config.toml
num_hidden_layers = 8
hidden_size = 512
num_attention_heads = 4
num_key_value_heads = 2
head_dim = 128
intermediate_size = 2048
vocab_size = 8192
hidden_act = "quick_gelu"
norm = "layernorm"
norm_place = "pre"
norm_eps = 1e-05
positions = "rope"
rope_theta = 8900.0
rope_fraction = 0.75
qk_norm = false
attn_scale = 0.0884
bias = "none"
tie_word_embeddings = false
parallel_block = false
init = "trunc"
init_std_qkv = 0.0159
init_std_o = 0.00398
init_std_up = 0.0159
init_std_down = 0.00398
optimizer = "muon"
learning_rate = 0.0106
lr_mult_o = 1.5
beta1 = 0.95
lr_head = 0.00626
warmup_steps = 200
schedule = "wsd"
decay_fraction = 0.392
decay_shape = "cos"
final_lr_fraction = 0.1
batch_tokens = 131072
max_seq_len = 1024
doc_mask = true
train_tokens = 906800000
max_steps = 6919
dataset = "wikipedia_en"
Each number is 50 + 10 x the weight over its row's rms, rounded and kept within 0 to 99. Layers, rows and columns count from 0. The size before them is the row's rms in percent of the matrix's.

# up: layer 2 MLP up, 2048x512, rms 0.128, rows 1486-1538, columns 384-447
# down: layer 2 MLP down (transposed), 2048x512, rms 0.0325, rows 1486-1537, columns 384-447
up1486 086:62 59 58 38 47 59 55 49 44 63 38 33 41 44 61 41 59 41 66 51 54 44 61 54 46 45 67 50 41 54 60 60 52 44 54 48 53 27 59 50 53 50 38 54 49 42 51 49 54 45 80 52 44 48 52 47 53 47 47 45 61 53 46 54
down1486 089:58 43 55 40 59 53 40 42 59 33 49 44 54 44 37 64 36 48 50 52 52 56 59 45 54 42 52 38 57 65 35 42 76 52 50 48 53 42 26 50 43 37 48 60 41 39 74 35 48 48 42 38 46 52 65 33 54 46 48 53 51 71 53 50
up1487 092:53 64 49 42 62 49 50 61 52 60 69 41 49 64 57 53 49 38 39 63 56 56 35 45 63 54 58 55 27 64 61 38 39 60 43 63 64 52 43 37 66 34 67 58 39 39 45 42 59 22 49 58 48 53 50 50 41 49 49 42 57 55 44 61
down1487 090:34 61 53 53 48 66 59 40 31 37 51 28 42 50 52 54 56 36 48 44 55 61 57 55 46 34 59 46 57 52 32 40 26 39 60 38 47 58 57 64 34 42 61 52 48 55 69 44 57 36 37 47 55 51 54 41 38 41 40 43 47 51 56 62
up1488 100:38 51 51 50 47 60 49 59 61 43 61 62 42 63 52 33 42 48 43 55 48 56 53 61 48 55 61 54 66 32 63 53 54 66 43 64 38 52 43 53 65 69 50 55 31 42 40 44 35 45 44 58 27 62 50 53 52 63 52 56 36 49 52 33
down1488 099:42 37 39 70 47 39 49 63 43 72 53 54 49 39 50 67 58 48 54 63 64 50 73 55 44 61 65 60 37 67 46 38 45 49 37 46 55 46 60 43 49 50 43 46 56 59 45 56 55 57 42 56 39 53 38 47 55 36 32 20 37 46 56 51
up1489 088:57 39 53 48 68 38 65 40 28 52 48 50 44 47 55 35 62 46 61 56 62 43 45 45 70 46 44 48 54 51 52 61 45 52 45 37 42 48 62 57 57 61 67 56 65 57 51 34 36 56 59 49 52 42 63 34 62 73 51 48 48 73 56 65
down1489 089:43 26 39 36 58 43 45 34 31 41 50 47 55 39 42 52 45 37 69 52 59 61 52 44 73 47 44 53 54 48 40 47 54 48 26 52 46 54 62 50 54 36 57 51 42 33 63 35 52 41 57 58 45 39 49 53 48 70 47 44 61 50 57 54
up1490 106:48 47 49 56 44 57 54 55 54 47 43 37 62 53 57 47 43 70 48 60 42 54 61 58 40 51 40 51 45 39 51 40 40 51 56 42 42 45 52 47 53 41 35 48 49 49 59 52 47 52 41 50 45 47 55 45 47 58 56 50 61 52 56 62
down1490 106:40 46 42 43 53 55 63 53 35 39 35 31 56 33 62 57 55 46 57 53 47 72 56 48 66 36 54 37 42 62 46 53 37 53 35 53 36 52 44 42 51 50 58 61 44 49 50 49 43 55 52 47 40 40 46 46 60 33 42 50 66 61 59 26
up1491 100:41 45 48 55 58 35 49 32 37 62 47 54 48 56 49 37 52 44 42 51 33 52 49 48 47 60 38 64 44 45 55 38 42 46 60 68 73 57 68 41 66 63 47 54 43 52 42 57 40 44 59 44 35 55 62 41 47 79 61 59 45 48 65 61
down1491 099:59 39 45 42 46 53 47 58 49 68 49 39 37 47 53 47 53 43 55 46 33 42 48 46 57 60 55 42 55 49 53 36 56 44 45 54 36 65 44 57 33 43 42 41 45 60 44 45 65 66 60 43 54 53 54 65 44 63 52 38 40 60 35 48
up1492 109:56 43 54 40 46 47 47 40 44 53 39 51 36 44 51 68 41 56 36 68 44 36 46 40 54 58 54 39 39 47 34 62 62 35 48 41 56 43 57 65 41 33 70 34 38 51 59 50 42 48 47 48 59 68 52 72 62 52 53 49 50 52 42 44
down1492 108:38 48 50 36 52 40 60 46 46 68 53 30 45 49 43 52 54 48 59 57 54 67 42 40 76 37 46 37 50 51 55 46 59 50 74 63 55 42 41 48 60 51 64 40 63 32 57 42 44 63 53 45 37 37 57 53 49 57 54 54 59 52 52 39
up1493 102:59 46 39 50 43 52 48 45 54 54 37 55 42 42 52 64 41 38 59 46 38 54 24 63 45 52 50 46 45 53 49 57 50 58 36 63 57 58 49 55 29 51 43 59 50 52 51 44 58 26 40 51 69 65 47 46 30 60 52 50 56 63 32 58
down1493 095:46 54 60 31 47 32 49 33 51 50 46 44 46 53 28 42 56 56 46 36 53 48 47 38 46 66 42 37 50 34 32 52 56 39 71 28 58 55 46 35 45 62 37 60 72 55 47 43 61 56 46 56 40 37 54 37 57 37 54 57 65 27 40 41
up1494 114:48 35 61 46 33 63 52 50 29 62 40 27 66 50 55 52 60 57 62 52 64 42 47 57 47 46 36 53 38 57 67 37 53 48 48 52 68 57 49 39 47 34 30 40 52 62 40 32 50 51 40 34 59 54 39 62 40 51 50 39 48 53 42 49
down1494 110:50 30 44 46 41 56 41 62 54 55 52 58 47 42 44 53 62 44 57 43 58 49 54 47 52 54 56 66 34 58 66 52 40 56 42 40 53 37 47 35 35 43 24 50 44 37 49 71 37 46 33 42 51 55 47 52 43 51 40 65 64 74 57 46
up1495 106:52 49 50 55 67 43 42 51 51 39 63 34 42 29 50 40 42 52 45 51 61 47 66 55 52 41 48 47 77 44 37 50 39 51 47 61 20 34 46 56 54 51 49 67 37 39 51 55 47 54 50 48 54 66 46 46 39 43 44 49 42 56 44 47
down1495 097:47 82 39 46 71 47 31 52 44 47 54 47 47 41 52 42 37 64 43 45 50 40 51 35 54 45 54 39 41 51 50 52 45 47 53 61 47 50 41 51 61 53 51 55 33 49 50 56 44 47 41 45 36 55 64 49 44 61 44 63 51 40 42 38
up1496 102:34 47 53 57 58 60 75 51 34 59 44 63 52 47 57 37 60 43 48 32 55 44 45 39 46 41 59 38 57 38 40 57 47 74 38 61 61 59 50 59 45 37 59 56 54 51 42 51 46 39 48 69 55 56 61 47 57 59 24 70 51 46 54 44
down1496 098:64 67 51 52 53 45 53 61 55 26 39 46 49 26 50 49 47 44 62 61 42 59 44 60 55 63 38 48 63 42 33 67 66 50 49 35 41 53 57 59 54 61 48 66 50 54 39 60 53 40 34 27 57 48 31 39 63 52 61 41 55 38 39 61
up1497 102:53 42 57 56 64 59 40 48 43 47 41 54 46 52 59 52 54 65 54 52 36 42 41 46 55 40 47 68 56 35 48 44 40 54 47 55 54 33 44 50 46 43 49 56 67 56 43 62 71 64 66 48 49 44 61 41 41 52 61 44 44 56 48 36
down1497 103:56 56 40 62 51 45 52 61 58 43 48 73 53 46 63 46 39 71 56 51 55 54 40 48 64 46 55 38 39 67 42 38 55 52 47 40 66 39 61 42 33 43 48 68 62 50 40 50 46 34 45 60 53 61 58 64 44 48 43 61 60 46 55 54
up1498 109:49 66 39 68 45 39 63 37 46 63 65 53 53 40 49 52 61 41 38 49 37 55 65 65 41 57 47 48 55 35 48 42 49 41 33 57 60 40 50 49 47 46 48 50 59 62 50 33 66 52 54 46 52 67 60 37 58 38 48 57 56 62 53 78
down1498 107:63 26 49 52 79 70 47 55 49 43 42 54 59 51 62 30 52 44 65 38 72 49 35 40 55 46 47 39 49 49 44 57 61 48 63 55 53 35 64 50 69 50 57 31 36 53 35 59 42 23 35 58 57 60 41 45 50 64 51 55 55 47 57 41
up1499 095:64 54 44 35 37 47 41 51 50 40 48 59 70 37 45 56 54 55 61 58 42 36 32 48 56 66 47 65 37 46 52 30 55 56 62 28 47 61 55 43 54 56 47 43 67 64 39 55 64 60 65 54 46 58 58 43 60 45 46 54 49 61 61 61
down1499 093:55 72 49 69 64 33 57 47 46 26 52 40 60 44 52 53 49 44 41 42 34 57 52 39 43 45 43 50 47 65 47 38 31 53 43 35 57 35 40 54 39 23 40 52 63 51 42 35 57 55 58 28 43 41 45 53 44 54 47 69 56 53 47 34
up1500 098:56 59 42 70 55 47 50 50 50 46 54 49 69 58 52 51 54 63 50 60 43 62 57 43 42 57 52 50 41 34 59 45 35 46 71 50 61 39 50 57 40 44 55 45 32 64 47 42 56 55 52 43 52 34 42 27 57 44 66 55 51 60 48 69
down1500 089:55 37 58 38 50 44 47 50 43 34 58 62 36 57 52 39 36 37 54 50 58 49 44 51 60 38 53 46 53 74 37 60 50 48 49 59 57 53 23 51 47 49 36 52 59 38 32 49 40 41 55 42 54 50 51 59 43 57 41 51 64 47 50 33
up1501 098:57 47 36 43 58 54 47 30 38 42 66 26 37 47 45 52 51 31 28 51 48 49 41 43 74 50 69 65 57 39 42 61 37 59 48 36 28 61 53 55 47 74 55 58 58 72 34 65 45 40 65 39 45 61 32 33 45 34 41 50 58 38 61 49
down1501 103:45 59 55 63 38 51 42 43 49 27 45 37 44 53 62 54 49 39 50 47 47 37 61 42 46 44 42 55 44 48 30 36 46 47 41 32 48 43 66 36 39 34 57 48 49 57 48 40 35 42 44 47 35 56 34 41 55 54 47 55 61 63 47 50
up1502 107:55 45 53 51 59 45 45 48 58 44 44 44 48 54 55 46 54 72 42 53 68 34 36 56 43 59 38 59 37 36 47 46 58 49 39 57 50 48 48 50 75 54 55 50 71 54 52 47 60 60 59 58 45 53 60 59 34 51 55 47 45 56 60 55
down1502 105:33 50 53 56 34 52 62 54 40 54 53 58 37 56 45 46 53 53 50 63 49 62 50 47 46 53 61 53 80 55 51 40 59 53 47 48 58 54 44 35 60 56 27 30 60 51 38 60 53 55 34 63 69 66 57 63 50 61 41 55 35 31 48 39
up1503 107:43 63 37 49 40 57 55 46 52 40 37 60 40 32 60 44 38 47 61 57 51 54 58 40 63 58 50 43 47 48 55 60 36 50 48 61 51 53 50 35 38 51 45 49 42 62 48 33 35 52 46 50 43 62 51 43 56 59 52 49 51 54 25 25
down1503 100:54 42 42 63 48 50 46 50 53 55 58 48 49 50 68 55 67 46 36 48 57 49 57 47 42 44 58 51 63 53 52 66 49 66 59 41 46 26 45 50 47 58 69 47 34 49 53 42 56 51 60 59 43 46 34 53 49 53 62 38 53 46 50 39
up1504 101:54 58 61 47 43 43 47 51 43 47 51 56 67 40 35 52 56 53 45 71 58 50 63 53 47 50 46 76 44 46 48 61 53 56 63 59 62 70 39 59 48 49 68 57 63 56 48 61 62 34 46 61 40 63 38 56 50 47 48 59 61 47 50 48
down1504 103:37 48 52 29 65 52 46 52 53 49 62 37 53 49 55 41 58 58 80 57 58 48 40 43 55 53 64 61 50 34 54 47 35 37 61 60 60 51 56 54 32 57 67 27 48 52 48 52 47 40 67 52 42 53 54 37 38 50 53 54 46 54 42 48
up1505 099:44 47 31 54 45 51 55 58 51 51 69 55 60 28 58 35 41 44 58 55 26 59 68 26 44 33 62 56 36 52 63 44 56 47 44 64 56 33 49 58 49 58 58 50 41 58 35 34 59 65 67 51 54 59 52 42 55 48 45 42 45 58 53 42
down1505 097:52 53 38 33 61 51 48 42 59 63 43 63 51 52 53 45 50 58 24 37 49 75 67 67 65 64 66 52 57 78 54 69 63 51 41 31 57 57 59 44 57 51 32 49 50 42 58 28 52 66 48 61 49 50 46 41 54 68 65 50 53 63 38 44
up1506 098:38 45 40 51 46 45 41 61 47 49 57 45 59 55 47 35 44 40 47 62 38 75 31 52 41 51 47 53 39 47 61 38 57 49 56 57 48 61 57 38 67 44 58 60 50 50 32 35 60 47 66 23 43 56 57 29 52 62 55 48 50 51 41 64
down1506 093:50 57 60 40 38 56 39 41 34 53 50 46 29 41 34 46 48 54 52 48 54 68 59 45 67 58 33 51 38 47 42 48 52 38 67 59 73 72 86 52 47 49 38 58 58 35 69 64 59 64 56 44 65 68 52 53 53 53 33 73 62 63 55 48
up1507 102:41 65 50 46 66 55 46 33 52 45 39 33 34 48 63 26 51 35 48 69 56 58 53 42 61 41 39 35 51 56 49 60 66 46 39 60 45 34 49 48 42 26 46 54 43 57 33 46 45 57 49 47 57 54 52 59 69 54 42 48 42 43 52 73
down1507 103:32 56 48 50 52 49 65 72 50 38 58 46 66 62 49 56 46 45 40 58 34 39 52 38 60 59 36 38 48 43 41 46 48 62 35 49 42 41 55 49 49 54 60 45 55 56 52 49 55 67 57 57 60 36 54 44 35 51 73 63 59 54 61 54
up1508 100:69 47 45 59 57 47 46 49 49 49 68 47 47 51 39 46 49 35 46 42 43 58 51 30 51 46 49 55 54 36 56 48 60 54 52 49 60 52 51 47 36 39 45 48 48 49 51 39 43 56 54 55 39 41 44 70 23 34 47 55 42 37 54 33
down1508 099:50 39 41 64 52 52 52 38 51 65 33 46 48 54 63 63 49 48 48 40 62 29 57 34 57 57 66 54 57 54 58 53 58 50 38 40 49 54 54 22 38 49 55 51 63 47 69 46 43 56 53 56 37 46 18 58 23 55 50 51 67 50 53 46
up1509 096:32 43 41 56 63 24 52 38 63 46 55 55 66 67 36 42 48 58 63 45 51 40 64 36 52 56 39 59 53 52 50 45 74 52 58 43 48 68 54 54 72 41 41 62 55 42 72 42 37 42 35 55 63 65 59 59 57 44 40 55 51 58 61 58
down1509 091:58 59 44 44 51 61 57 51 39 38 53 52 34 50 75 56 47 44 46 76 53 51 62 35 59 51 64 45 49 52 37 67 34 52 46 56 37 57 49 53 41 60 47 49 49 59 48 59 59 52 68 58 36 35 57 50 42 71 46 43 41 51 47 50
up1510 101:59 62 68 56 43 48 60 40 37 60 34 47 55 52 49 45 64 42 41 64 52 37 46 49 46 43 57 52 43 42 59 58 69 48 50 45 45 36 39 54 52 60 42 37 26 45 62 58 48 42 41 35 57 47 42 56 45 62 36 48 62 46 52 36
down1510 114:47 35 35 75 45 60 39 48 46 62 18 60 51 40 52 60 54 53 42 53 63 42 64 51 45 64 53 49 50 28 44 53 66 53 57 54 44 54 25 57 37 51 53 41 26 54 59 52 54 34 42 47 59 60 36 70 57 58 46 61 41 40 52 66
up1511 094:48 34 71 47 47 37 41 46 41 45 37 38 74 46 41 48 55 70 63 47 66 51 60 70 43 60 55 45 45 54 68 56 57 46 29 64 49 44 47 43 35 61 66 58 53 51 19 39 42 51 46 48 39 44 70 51 48 61 45 49 39 54 64 39
down1511 096:61 54 40 50 47 58 51 50 60 40 51 66 43 41 50 40 51 37 42 43 59 56 50 50 47 50 38 41 46 52 56 57 58 51 67 76 58 61 59 59 56 47 46 25 40 34 59 62 55 40 36 54 67 46 39 57 54 40 18 33 61 39 51 52
up1512 103:54 49 63 41 58 59 43 49 50 56 44 57 47 57 47 50 41 38 39 41 44 50 73 41 52 58 30 57 35 51 54 43 43 55 57 73 42 58 60 59 61 61 63 51 60 39 31 44 52 32 66 45 60 43 44 45 43 49 59 66 45 41 55 52
down1512 102:55 57 52 38 58 39 40 57 57 38 73 57 57 63 64 34 61 51 53 38 57 48 67 47 67 45 42 46 54 36 35 59 64 39 52 28 39 56 55 68 38 70 54 47 49 72 60 47 53 40 33 32 37 35 42 60 51 55 67 49 48 59 50 41
up1513 105:49 60 41 62 59 64 58 42 46 63 45 43 54 52 47 52 53 58 62 68 43 50 49 40 39 55 37 20 36 54 34 59 54 53 48 56 45 43 46 65 53 52 53 41 60 48 56 52 56 48 69 52 59 49 48 63 52 44 75 48 44 47 53 51
down1513 105:51 61 45 42 40 38 48 50 59 35 51 63 46 37 48 51 49 62 50 55 30 53 70 64 41 50 60 42 36 28 52 49 37 37 40 45 42 51 59 57 45 49 64 43 40 53 29 69 63 57 60 59 46 63 47 49 60 36 43 50 41 61 46 55
up1514 095:39 61 38 53 43 60 58 54 35 41 56 31 46 43 55 43 62 51 47 55 40 32 61 56 51 40 60 54 52 51 64 41 49 42 52 37 49 51 42 61 62 52 42 52 52 30 64 49 31 40 44 55 33 51 51 48 59 46 55 43 68 32 49 54
down1514 097:48 48 47 61 47 53 46 53 41 29 65 39 46 55 45 48 68 53 64 25 53 46 60 63 44 32 45 50 44 54 42 57 52 65 63 53 53 60 52 50 49 58 55 53 41 50 49 62 34 55 55 52 36 54 42 61 52 52 72 50 64 49 58 49
up1515 096:54 53 47 51 37 34 50 69 51 43 46 53 70 50 45 38 59 58 30 76 46 64 55 23 50 58 42 52 44 74 43 33 40 50 43 51 36 52 51 50 44 39 46 48 50 65 43 60 40 48 36 43 41 48 56 60 55 64 37 64 60 42 49 44
down1515 090:74 46 43 46 54 68 61 38 52 59 60 61 46 72 40 53 68 51 49 26 55 56 48 27 39 47 60 38 30 44 71 44 44 52 57 42 49 60 50 39 47 46 60 54 57 51 50 43 54 44 55 75 38 54 44 41 58 56 62 41 49 56 49 52
up1516 099:53 65 54 43 53 43 46 50 53 38 67 51 59 48 48 52 62 34 40 40 54 43 61 28 47 43 54 66 54 42 37 45 56 38 70 57 62 53 48 56 55 55 51 53 54 50 49 55 49 57 61 39 49 59 43 72 49 53 53 48 57 69 26 28
down1516 095:52 39 37 52 36 49 59 43 47 52 40 53 54 45 55 36 47 63 54 54 26 61 60 52 44 51 55 52 42 50 56 57 35 63 36 39 48 44 45 45 49 47 69 48 52 54 44 42 49 40 39 62 33 57 46 50 42 26 54 48 29 48 66 38
up1517 107:47 60 37 53 38 45 39 34 49 52 52 48 77 61 52 27 42 67 34 37 66 40 62 60 62 56 47 61 46 50 49 52 49 44 41 51 52 46 26 55 64 47 61 43 72 53 38 45 59 24 55 60 48 54 47 49 38 44 45 53 38 62 53 51
down1517 102:45 48 45 50 64 41 47 37 57 55 53 56 56 66 44 65 43 62 62 54 36 61 45 50 42 57 44 50 42 59 59 40 70 52 44 50 37 36 49 53 47 54 52 58 52 45 51 62 50 58 65 52 55 23 51 70 56 43 49 56 64 55 55 64
up1518 090:61 29 35 46 46 66 71 60 34 54 59 49 31 48 63 36 52 63 50 63 52 34 47 47 32 45 73 45 59 36 54 58 46 43 42 37 66 53 53 59 54 50 61 64 67 40 49 42 51 45 49 50 61 45 50 46 55 63 40 53 48 47 44 68
down1518 091:39 48 61 58 40 47 49 57 40 56 62 41 30 51 46 51 52 64 48 55 44 58 58 54 39 58 39 45 46 55 64 46 49 41 46 60 51 53 54 33 51 40 52 44 47 37 40 57 35 42 55 54 52 53 53 55 53 30 51 58 48 50 44 51
up1519 092:33 77 42 49 40 53 54 40 58 51 43 51 38 56 49 54 44 45 52 43 41 57 40 58 56 69 67 40 57 36 57 52 53 60 46 55 36 55 49 67 49 54 74 66 68 53 65 46 52 29 43 57 59 60 54 50 40 47 44 46 46 64 54 35
down1519 092:63 49 54 36 60 33 54 64 51 50 53 51 44 58 62 45 34 63 43 64 61 43 42 50 21 55 45 56 53 71 52 58 64 45 25 48 70 55 39 64 61 57 43 62 45 43 47 45 65 49 42 46 52 46 55 38 43 51 46 57 61 41 53 53
up1520 104:50 40 55 42 45 52 47 43 57 39 50 34 43 54 47 60 61 59 50 67 34 58 45 41 71 57 60 65 47 55 36 37 38 40 41 41 57 40 46 64 50 54 43 40 52 50 44 59 57 54 61 34 56 67 53 35 36 55 51 59 49 60 32 43
down1520 102:51 41 55 45 63 70 53 55 66 42 35 53 40 50 37 55 54 37 41 47 47 44 52 47 68 45 36 63 68 42 57 42 43 51 57 47 38 37 51 51 60 60 67 69 50 58 63 58 59 71 46 44 54 53 43 47 58 47 53 43 54 44 38 70
up1521 100:40 64 54 61 30 37 54 42 55 45 56 54 49 53 62 46 61 33 35 48 49 39 61 43 42 52 40 24 42 51 45 72 41 54 54 43 52 61 44 55 48 38 66 35 53 37 46 43 50 68 59 50 39 50 43 54 61 50 51 63 32 63 31 39
down1521 101:61 43 55 57 53 59 58 51 58 33 58 55 49 49 46 48 49 67 57 38 55 43 51 46 56 49 49 57 40 53 49 63 34 51 35 36 41 51 58 43 50 53 30 48 53 44 53 58 44 55 49 49 53 62 50 39 52 55 52 67 48 54 67 50
up1522 096:41 63 64 41 54 39 56 53 48 62 46 33 40 44 46 60 52 54 34 39 45 43 50 48 49 61 34 35 57 66 67 29 34 45 35 59 66 60 47 72 62 47 45 65 52 40 37 59 37 49 45 41 54 62 40 53 45 53 55 61 44 39 25 54
down1522 098:47 62 65 38 79 62 34 44 51 45 53 37 51 25 55 60 51 63 52 51 54 33 51 52 67 39 67 53 61 61 49 46 40 35 53 42 38 49 51 68 49 47 49 40 50 31 49 48 41 67 56 37 61 58 46 41 51 50 44 53 35 35 63 53
up1523 105:61 54 58 47 47 42 57 27 55 62 50 54 68 32 39 46 49 34 50 45 43 73 54 39 57 53 50 56 44 57 55 35 49 39 72 71 46 47 47 56 62 58 53 45 52 45 46 47 43 39 40 56 39 51 53 37 36 61 58 67 50 39 40 45
down1523 106:47 51 55 40 57 55 58 39 44 42 50 44 41 54 61 47 45 37 46 47 51 69 37 53 48 52 52 55 60 56 55 57 78 53 61 61 55 38 29 64 36 58 65 55 51 70 50 48 63 49 50 48 58 49 54 54 58 63 57 48 49 55 39 37
up1524 103:53 52 50 51 62 54 53 57 47 55 45 48 47 54 45 32 43 56 48 36 34 35 54 41 57 35 36 26 50 64 61 33 43 56 40 46 47 58 49 52 52 43 51 41 41 44 39 51 36 66 53 49 50 64 54 72 53 52 60 60 55 40 47 56
down1524 093:49 49 55 57 52 46 47 63 48 39 40 46 44 62 54 50 55 49 60 48 46 69 53 65 52 47 58 50 58 44 37 66 42 52 57 78 52 56 56 47 50 33 61 34 52 57 39 51 32 54 49 41 56 67 45 45 30 55 68 41 39 48 46 74
up1525 095:41 52 53 57 45 61 48 66 49 49 56 62 59 56 49 38 45 58 50 67 65 47 62 47 48 45 61 22 52 43 59 47 50 51 31 59 44 39 52 46 46 38 42 56 65 39 41 43 45 62 37 49 56 38 45 43 34 54 49 35 45 42 61 47
down1525 105:51 58 46 56 51 56 45 42 57 39 42 39 47 46 60 62 54 53 68 46 59 34 33 47 48 39 52 39 67 52 36 36 33 59 52 49 63 49 50 48 54 35 59 57 43 35 63 65 47 51 46 47 54 44 46 45 41 55 49 51 50 37 46 39
up1526 102:49 48 59 48 35 37 42 60 41 52 45 52 64 61 42 42 54 43 59 47 49 39 29 55 44 65 52 51 53 46 57 43 54 65 69 45 39 34 39 45 48 36 56 70 70 67 52 43 49 17 49 61 26 53 46 49 62 49 49 63 40 46 50 42
down1526 096:57 42 53 68 56 33 54 53 36 68 48 48 61 55 50 52 63 35 65 39 55 39 44 51 64 64 52 47 34 50 51 55 47 45 45 65 60 36 61 41 68 57 53 57 55 44 52 48 42 46 46 65 54 39 39 29 43 56 48 47 50 43 50 47
up1527 101:60 45 43 40 49 52 27 55 40 51 50 53 58 49 48 49 50 53 47 48 68 59 59 35 48 45 63 41 60 34 43 57 54 79 46 48 41 51 47 63 62 47 51 53 49 45 59 53 49 68 28 49 57 41 55 42 66 50 40 60 44 52 49 45
down1527 097:52 57 40 39 59 44 52 41 25 44 44 44 43 46 28 55 52 47 55 30 50 51 54 52 47 52 45 38 50 63 64 62 70 59 35 41 45 47 38 65 53 51 44 63 37 69 67 37 59 50 44 36 56 42 58 41 46 61 46 41 50 31 32 59
up1528 101:43 51 54 61 48 53 25 53 53 75 49 57 61 65 29 55 51 57 48 58 61 29 28 50 54 57 64 58 63 36 45 44 59 53 38 29 38 77 51 72 50 57 53 42 55 45 39 45 70 25 58 53 51 56 57 65 57 36 41 45 52 55 53 56
down1528 105:78 43 59 68 40 43 56 44 52 44 50 56 53 41 49 71 55 50 66 58 76 61 50 47 55 45 63 69 30 45 55 70 47 53 44 53 52 37 52 21 27 36 42 63 37 43 54 53 33 46 63 47 41 47 40 49 43 54 52 44 56 47 63 38
up1529 102:26 48 52 54 36 54 54 50 34 52 47 58 42 61 51 32 59 50 59 70 51 30 52 52 39 35 40 50 44 43 58 54 46 51 61 55 49 66 51 58 47 53 30 53 39 32 50 44 53 50 49 60 59 48 54 59 55 65 18 60 49 46 56 43
down1529 109:38 58 64 42 53 53 60 44 41 43 48 53 54 53 26 69 57 58 54 48 47 50 41 65 39 65 59 40 48 30 54 38 45 40 45 64 39 36 74 49 45 66 62 37 58 46 41 58 65 66 44 57 48 44 61 50 62 49 42 46 68 43 68 48
up1530 102:67 68 56 51 49 48 47 82 41 42 43 43 51 50 48 51 43 69 36 45 50 53 35 65 39 55 54 53 48 42 32 50 53 44 50 59 57 44 33 45 67 45 47 30 66 59 45 28 57 62 67 43 38 32 55 40 44 51 42 48 32 46 47 56
down1530 093:37 45 52 28 66 55 58 43 46 53 50 57 45 61 51 36 47 36 47 53 60 51 71 58 76 60 59 32 59 46 51 35 68 40 35 48 47 46 72 56 45 55 59 61 46 61 30 61 54 45 48 53 48 71 39 33 53 47 45 30 66 41 52 34
up1531 090:39 55 69 43 40 56 36 60 65 64 58 39 51 60 28 55 43 53 43 54 34 36 53 47 27 41 57 51 43 51 61 45 67 54 54 42 55 60 64 54 43 51 55 33 50 40 56 61 47 54 54 50 57 45 58 69 54 52 48 51 41 53 52 39
down1531 096:51 58 59 45 50 53 63 58 46 55 44 47 31 53 48 55 37 49 50 57 37 49 65 54 47 56 40 40 48 35 48 42 35 45 37 55 51 49 66 53 44 63 59 49 61 47 47 61 36 65 49 59 36 41 61 43 57 54 49 41 53 62 47 55
up1532 082:45 67 64 50 34 61 44 37 48 34 59 62 30 36 73 68 66 55 47 56 43 51 57 53 67 49 16 39 62 42 31 71 39 59 41 38 48 50 43 41 45 37 53 61 39 52 53 53 36 48 38 54 41 52 59 52 49 60 51 44 45 49 55 26
down1532 083:56 56 45 46 55 48 56 56 54 33 41 76 43 37 62 50 68 50 33 45 48 65 53 57 50 45 35 47 55 61 47 42 32 62 49 46 28 66 53 57 48 76 55 51 32 66 60 48 39 62 59 58 38 65 46 62 70 59 64 72 44 49 52 42
up1533 105:42 40 42 39 49 61 46 57 41 70 48 49 48 45 52 28 61 50 62 48 39 40 38 49 46 58 57 54 55 56 45 36 38 55 53 48 52 33 66 44 67 60 53 56 50 43 43 66 53 55 42 38 54 52 38 53 41 42 38 56 38 66 55 50
down1533 116:55 51 46 42 56 56 58 53 47 38 55 46 48 51 56 38 64 60 55 32 43 55 54 52 60 46 59 71 48 30 26 42 48 49 62 35 30 36 47 59 53 48 49 66 40 52 50 66 41 44 47 21 48 42 61 56 45 54 49 60 41 55 68 41
up1534 098:42 28 54 48 41 53 38 60 49 70 49 31 41 62 57 51 63 57 43 52 53 45 67 54 60 48 52 51 48 49 40 58 57 42 31 51 59 55 44 49 56 41 44 38 50 53 49 46 56 53 48 41 60 55 66 61 58 36 37 54 40 46 45 61
down1534 093:53 66 52 62 68 57 53 53 44 43 46 63 26 57 58 55 55 43 29 59 70 41 44 54 53 44 37 64 65 26 55 48 55 30 64 42 48 47 61 50 57 54 47 48 55 40 49 59 57 40 37 61 55 55 38 36 34 50 49 53 67 53 51 63
up1535 099:56 48 58 40 57 46 51 43 52 52 46 58 55 45 60 53 49 46 51 32 32 42 47 66 41 28 48 49 56 54 53 36 40 57 65 60 51 40 64 45 58 49 61 37 54 43 44 60 38 52 53 54 70 55 55 35 55 52 54 43 67 55 29 48
down1535 113:55 62 43 53 39 51 48 32 57 64 50 46 62 46 43 56 65 51 59 70 58 31 42 42 52 52 55 57 37 49 64 45 46 48 48 67 45 51 59 39 27 67 37 48 46 46 54 60 48 48 64 62 54 50 48 39 51 49 44 43 46 49 53 74
up1536 106:54 39 47 42 60 53 46 52 47 57 48 62 56 54 43 55 58 69 59 61 53 52 50 58 48 60 57 40 57 54 56 45 34 50 64 61 58 50 44 52 65 36 47 38 66 57 42 32 58 67 60 44 52 23 49 38 41 62 38 55 39 48 52 72
down1536 101:39 47 56 46 60 60 55 53 53 44 45 70 47 35 41 29 63 36 48 31 48 63 40 35 51 54 44 34 48 47 57 41 45 69 63 50 63 49 41 55 76 52 43 26 48 48 50 39 53 59 46 37 44 50 42 56 51 58 56 40 48 58 35 64
up1537 097:51 51 59 40 45 34 39 63 54 42 49 52 61 39 63 62 65 55 70 46 47 45 61 58 57 49 41 50 47 48 37 42 52 45 51 64 58 54 57 53 67 57 53 63 68 39 63 61 44 40 48 63 48 38 52 48 57 61 51 51 46 46 49 26
down1537 095:50 49 40 35 46 45 55 56 64 64 39 35 64 66 36 67 49 45 46 43 44 37 60 48 46 40 44 44 46 40 37 51 48 38 46 62 81 36 38 64 72 40 63 42 47 52 53 41 45 49 38 33 25 42 35 39 48 44 53 65 54 46 56 51
up1538 096:41 51 39 50 52 59 49 43 76 49 50 63 38 62 51 60 41 55 45 55 57 53 57 53 32 34 52 71 35 55 51 45 42 44 46 37 56 43 67 57 53 44 43 49 59 35 46 30 62 68 32 34 53 32 42 63 37 56 44 57 55 35 48 53